From a checkpoint of a small transformer trained on Wikipedia: rotary positions, a variant of Muon for these matrices.
Each number is 200 + 40 x the weight over its row's rms, rounded and kept within 0 to 999. Layers, rows and columns count from 0. The size before them is the row's rms in percent of the matrix's.

# layer 5 MLP down (transposed), 448x160, rms 0.0379, rows 38-44, columns 0-159
095,206,223,165,252,201,196,210,255,202,180,197,233,180,208,251,208,184,213,86,199,160,226,210,185,89,206,165,249,185,239,178,278,221,229,199,267,241,272,216,199,287,254,171,220,194,184,200,190,241,164,218,157,203,126,211,173,233,285,214,149,212,116,190,214,192,133,251,201,160,209,146,214,226,232,176,156,221,204,170,201,173,173,235,274,169,191,241,159,122,196,196,191,132,147,181,188,175,209,206,219,192,253,241,173,154,183,253,142,169,164,171,263,198,239,94,221,207,224,228,148,121,232,242,193,168,129,174,180,252,208,177,257,195,163,150,230,239,198,202,96,214,168,144,252,188,202,135,229,180,181,156,167,206,234,192,247,203,173,267,218
104,271,238,226,179,225,190,220,175,159,250,211,180,190,232,206,194,153,174,174,198,158,244,230,134,196,231,194,213,270,159,226,231,147,147,237,131,237,250,240,125,212,238,166,251,194,156,183,200,161,182,235,248,139,248,161,128,183,231,139,224,168,196,265,175,254,120,143,147,195,180,192,184,182,153,274,190,158,189,111,142,208,130,191,199,236,162,99,155,214,246,216,173,197,150,173,183,213,208,215,242,180,197,163,176,236,194,222,134,286,208,226,193,215,232,196,134,161,288,197,200,132,232,202,235,135,232,207,162,164,263,220,177,229,199,242,139,265,213,189,250,224,197,161,230,144,194,231,260,169,275,205,225,238,255,182,164,183,183,155,171
104,192,204,173,197,181,171,294,196,99,188,205,194,237,165,190,162,159,282,211,275,259,201,226,163,197,257,125,217,177,184,187,236,186,309,177,223,259,269,198,167,222,193,215,240,201,203,290,243,213,182,232,211,246,142,188,219,181,308,205,182,154,249,218,205,88,224,162,166,249,118,187,264,215,129,172,250,147,139,255,216,125,288,232,192,153,253,178,230,155,200,242,249,201,180,240,230,197,245,221,171,164,174,218,241,204,184,225,186,220,206,208,202,174,151,186,184,197,177,233,200,166,179,246,158,236,228,163,175,186,203,156,229,200,286,183,179,212,203,253,244,168,211,230,168,205,224,185,289,178,164,201,198,199,228,168,225,242,215,264,179
106,248,214,190,188,173,185,237,160,280,152,185,168,168,181,223,237,155,168,159,252,211,170,145,280,188,159,198,167,181,160,211,214,132,120,202,180,229,191,234,186,283,231,182,139,295,217,142,221,190,237,164,227,238,199,147,105,246,208,192,243,223,139,145,150,230,116,159,209,207,163,145,233,163,237,191,193,202,216,169,238,201,170,152,163,174,167,165,173,191,121,135,169,199,213,178,193,220,115,179,215,231,204,276,186,227,243,184,213,189,187,194,194,168,224,246,252,196,184,182,205,222,212,253,237,189,148,202,176,200,270,161,205,166,196,138,161,167,224,155,216,275,245,197,173,138,211,194,192,176,209,126,210,95,175,222,286,93,192,232,170
106,164,200,235,169,157,228,215,198,194,241,275,128,202,171,169,197,265,159,194,249,228,205,171,171,187,183,247,166,261,228,160,221,222,323,149,182,217,221,170,205,183,153,183,191,267,141,207,137,204,224,223,257,217,229,199,231,202,200,242,169,246,232,247,161,237,176,163,164,249,206,128,254,104,227,284,157,132,199,170,174,243,208,192,182,201,129,258,238,245,209,241,248,189,168,195,259,233,187,243,129,128,161,100,190,184,230,277,184,188,149,295,200,176,255,182,222,236,234,111,211,269,164,144,235,183,250,186,153,217,187,161,203,188,240,141,179,184,218,237,198,265,157,197,182,249,179,199,200,218,210,181,199,216,244,161,193,216,237,223,189
092,199,200,166,222,206,172,265,194,286,204,184,185,203,188,234,162,215,186,157,191,243,218,242,155,229,210,272,225,155,147,148,276,221,155,195,191,212,120,150,209,151,255,196,245,210,253,129,318,289,183,189,155,163,264,188,270,183,159,155,217,213,153,192,188,144,148,236,171,188,135,174,254,164,200,207,193,200,179,197,215,169,202,206,145,207,176,169,249,180,213,226,234,150,136,207,139,254,219,184,212,184,188,210,153,230,258,178,218,183,121,160,204,162,183,218,143,204,167,253,187,206,261,211,194,96,170,231,141,205,295,166,195,176,251,184,241,180,192,174,225,226,242,197,225,323,188,160,224,231,179,247,178,150,234,241,170,156,255,191,174
094,230,193,146,238,222,127,200,257,152,239,199,193,198,211,274,241,224,178,152,234,201,158,168,147,212,248,231,145,280,249,152,211,155,190,158,252,172,245,183,193,226,253,179,199,237,201,149,200,100,180,137,169,247,226,268,180,180,239,191,190,278,183,236,223,158,166,186,168,186,214,233,162,163,177,194,196,183,268,168,248,169,208,271,173,207,163,175,292,195,187,214,162,215,180,174,110,251,210,190,160,190,160,249,240,168,177,218,175,259,249,215,286,180,186,183,135,132,189,228,234,185,190,204,267,171,242,212,155,232,200,191,179,222,220,192,153,195,245,142,184,225,178,128,203,237,268,98,223,191,170,177,195,192,255,196,177,97,282,205,156
# layer 5 MLP gate, 448x160, rms 0.113, rows 39-45, columns 0-159
103,194,227,133,206,200,197,239,178,204,159,179,168,199,190,209,223,198,218,200,106,187,271,216,208,123,184,237,228,224,191,265,240,259,214,165,238,150,138,182,289,185,258,237,199,139,171,182,165,202,182,249,158,229,254,227,138,293,230,238,218,202,223,135,181,201,192,212,191,231,200,182,161,167,242,194,182,134,205,231,228,194,165,194,285,175,211,170,139,162,139,202,257,179,215,192,201,210,164,147,236,226,108,152,225,162,176,285,114,148,315,202,196,215,114,223,186,140,227,200,257,213,228,194,199,187,207,186,278,194,244,156,216,129,203,260,170,228,238,171,254,248,193,170,251,189,157,168,134,241,171,204,158,219,198,212,172,243,262,211,171
105,179,243,161,151,201,220,148,216,202,179,207,224,127,168,196,202,227,181,129,196,252,193,259,201,145,190,228,227,144,261,230,202,171,259,226,118,218,239,162,178,147,187,209,221,161,121,217,136,199,238,141,263,197,136,214,166,243,277,208,212,240,274,256,241,151,186,145,162,162,182,188,252,260,239,142,252,227,186,164,213,243,190,229,264,205,235,201,215,130,192,192,182,232,149,169,191,161,191,189,109,208,200,151,143,180,237,159,192,241,192,203,231,241,243,273,294,208,237,148,176,221,234,183,210,255,225,157,180,222,236,123,209,136,232,218,232,228,229,170,215,158,223,275,237,221,177,123,247,174,229,161,243,239,240,253,195,184,224,150,142
104,163,200,211,210,185,282,217,182,133,198,160,194,158,185,156,233,228,189,215,245,232,102,122,231,157,187,163,235,126,239,167,147,237,181,236,206,258,172,172,220,161,234,245,241,232,222,228,247,192,159,169,252,198,129,236,208,232,206,143,228,269,227,216,210,166,248,216,170,234,150,175,223,218,249,231,246,172,214,178,169,192,191,230,198,179,267,234,214,169,183,267,124,296,179,205,200,164,204,172,209,195,201,226,194,223,157,207,178,155,199,118,200,203,201,201,207,171,165,100,217,222,254,213,100,107,249,118,276,154,171,145,245,238,202,186,219,173,178,180,158,157,165,200,208,184,237,166,252,223,155,184,183,177,256,288,287,207,192,249,188
103,214,219,184,239,163,158,196,187,257,172,169,225,198,151,146,224,150,180,259,211,243,162,210,108,172,210,267,209,237,166,246,180,239,220,150,243,216,201,159,208,137,200,200,201,296,130,246,130,280,181,208,203,273,179,200,204,183,255,148,213,206,251,215,205,204,169,210,106,273,173,134,240,91,223,218,176,169,216,167,201,290,169,174,287,215,186,191,169,265,189,168,191,209,199,188,265,189,196,248,165,192,231,166,166,175,231,271,187,150,140,274,199,143,137,193,141,204,220,131,148,196,137,144,226,170,222,186,154,164,182,203,192,172,173,144,256,171,250,186,233,188,125,177,164,169,207,199,214,203,247,186,178,227,210,211,213,224,193,239,134
088,225,195,206,261,197,211,166,257,273,215,181,175,231,253,228,166,166,218,146,206,171,270,165,188,210,253,180,185,169,217,229,231,267,195,216,211,94,159,179,223,252,216,181,200,161,261,187,247,222,205,212,152,112,249,180,144,174,264,232,125,212,99,236,237,191,167,200,177,228,144,194,247,240,205,201,211,195,249,287,256,218,216,275,245,251,139,200,200,216,169,160,288,145,135,212,191,183,181,258,169,226,175,264,117,181,176,233,230,173,123,137,234,222,164,221,184,222,228,237,161,217,187,214,213,204,116,190,148,188,200,228,206,221,299,192,221,239,262,219,255,206,190,217,192,168,223,160,175,166,203,216,151,103,169,226,164,190,197,203,209
094,241,181,224,241,201,232,283,156,205,141,244,190,186,150,161,182,284,223,166,142,215,203,184,171,180,232,175,240,196,161,140,153,223,154,244,80,166,202,177,184,164,292,182,178,223,225,239,187,160,273,157,206,179,198,260,267,213,210,186,237,218,205,218,160,177,173,240,141,258,172,182,194,162,189,189,180,235,201,214,228,241,200,175,199,209,174,239,146,203,231,192,172,180,158,138,172,132,189,276,210,206,168,217,174,177,193,149,192,244,229,194,228,255,245,173,208,200,141,221,189,237,206,230,208,240,139,246,145,205,223,123,319,287,255,172,323,260,212,178,202,206,193,208,159,172,145,193,155,155,221,167,186,178,208,218,159,163,230,190,100
107,248,217,185,176,220,167,192,139,203,153,256,210,255,246,160,162,162,268,251,163,176,256,217,258,236,135,196,219,102,243,213,231,205,310,170,187,179,104,160,176,202,151,230,227,207,237,282,180,214,248,193,235,166,185,162,213,218,178,221,197,141,178,228,213,245,219,149,208,170,216,210,150,213,223,268,257,230,230,143,222,96,159,217,237,228,226,206,243,179,232,186,204,222,144,196,281,161,198,168,189,145,100,223,248,235,179,230,230,281,176,170,207,176,196,127,179,178,184,240,196,209,215,158,261,202,266,195,202,152,166,144,233,190,200,213,119,261,216,243,178,185,140,212,187,131,188,147,188,149,227,175,239,218,222,196,261,245,213,194,170
# layer 5 MLP up, 448x160, rms 0.12, rows 39-44, columns 0-159
104,228,144,186,211,224,138,252,94,274,202,210,247,168,225,229,254,215,254,174,210,206,260,143,228,233,200,144,233,252,156,117,229,192,157,238,211,220,169,208,237,202,218,219,245,158,242,223,165,186,195,209,185,109,215,225,143,212,224,152,213,180,174,202,173,216,184,228,200,249,189,233,183,168,188,214,92,251,148,191,196,231,154,175,186,189,182,182,106,281,212,216,238,136,196,170,233,215,162,275,253,194,186,178,147,231,165,272,146,157,173,253,184,209,185,228,184,251,201,150,246,193,207,132,286,166,225,153,199,192,272,229,162,119,171,203,222,239,235,192,261,200,145,136,164,146,183,202,262,205,199,246,227,250,219,218,194,230,227,161,123
100,208,219,134,217,153,183,199,130,151,179,143,222,230,186,90,100,213,245,165,211,194,186,195,177,160,169,243,143,149,240,195,226,224,123,161,214,181,157,120,213,244,202,173,264,171,214,114,154,247,252,197,245,174,178,191,186,272,229,226,232,179,205,193,165,123,184,222,227,247,191,277,181,295,259,213,196,183,197,220,180,168,164,241,211,133,221,194,246,165,169,178,143,193,244,179,184,180,252,235,216,199,111,228,142,213,133,132,157,229,189,153,308,236,189,191,227,194,204,191,217,232,250,182,284,190,247,190,157,215,243,191,204,168,225,173,114,247,227,201,193,210,156,181,178,173,126,202,220,253,151,204,242,230,195,172,176,222,207,198,221
095,232,229,187,209,136,257,154,223,233,213,204,122,204,229,210,145,198,144,202,243,176,245,87,183,203,219,166,98,218,147,219,243,171,182,199,174,248,279,192,279,219,213,210,149,251,232,180,202,190,280,270,271,220,240,192,182,162,166,233,130,197,276,174,181,188,224,203,247,188,279,289,193,236,267,192,163,140,218,215,252,194,191,210,230,149,156,225,218,182,216,113,193,174,176,203,173,224,100,221,200,196,210,237,178,133,176,153,218,180,233,186,183,210,160,200,251,215,171,257,144,197,212,227,150,329,175,236,187,195,265,190,212,213,234,167,191,177,216,212,179,155,218,169,159,171,187,262,210,178,224,176,137,168,125,211,202,224,185,214,215
090,189,252,209,258,214,169,222,173,228,206,187,193,200,203,217,290,165,252,196,218,219,185,146,187,174,175,206,185,130,260,274,204,197,225,182,143,191,156,199,119,173,239,217,258,233,240,217,236,206,179,246,200,223,223,161,194,211,210,176,160,174,177,202,252,184,172,207,221,124,178,235,132,235,205,299,230,176,202,228,243,169,252,250,202,167,277,204,150,186,187,148,190,200,169,174,154,165,213,200,216,224,210,297,236,182,175,196,196,263,168,198,279,273,190,168,153,92,203,226,250,210,261,203,191,299,199,154,138,205,255,274,251,201,220,222,175,89,170,117,176,149,190,193,215,254,261,177,171,132,187,209,174,214,191,151,115,222,205,205,224
097,171,187,324,216,202,233,164,190,107,213,142,145,201,292,177,221,257,193,191,216,93,198,239,247,182,157,234,171,221,215,207,238,216,211,179,206,204,221,256,207,154,202,164,129,192,233,264,214,179,191,165,201,191,146,146,145,233,217,217,168,178,175,204,173,218,211,230,185,180,228,179,131,244,231,231,186,159,159,207,204,161,207,198,157,244,197,180,179,181,269,169,248,189,161,248,271,238,179,281,191,253,160,225,260,156,142,219,200,177,265,304,211,193,195,178,207,265,278,214,210,168,169,202,181,83,182,137,249,165,135,128,185,209,205,263,180,224,246,221,227,165,207,160,187,207,250,208,202,151,183,158,162,277,223,181,219,184,229,191,252
096,192,238,266,194,98,169,214,183,231,230,263,271,207,205,200,152,295,146,191,186,229,233,236,167,186,220,191,242,244,147,168,238,234,224,264,229,143,253,134,107,219,209,234,164,135,253,237,251,251,262,195,228,189,146,220,140,223,204,281,210,179,258,171,236,210,231,183,183,141,234,234,225,171,245,172,213,232,172,184,144,245,173,180,246,210,241,267,215,273,151,188,255,178,212,200,141,185,205,208,195,125,177,195,208,190,266,179,277,162,171,211,191,243,275,183,215,181,252,142,173,205,180,206,144,202,260,168,249,141,210,169,182,175,166,165,193,212,222,238,222,152,206,161,180,171,221,265,112,197,224,130,199,157,221,147,227,224,190,152,205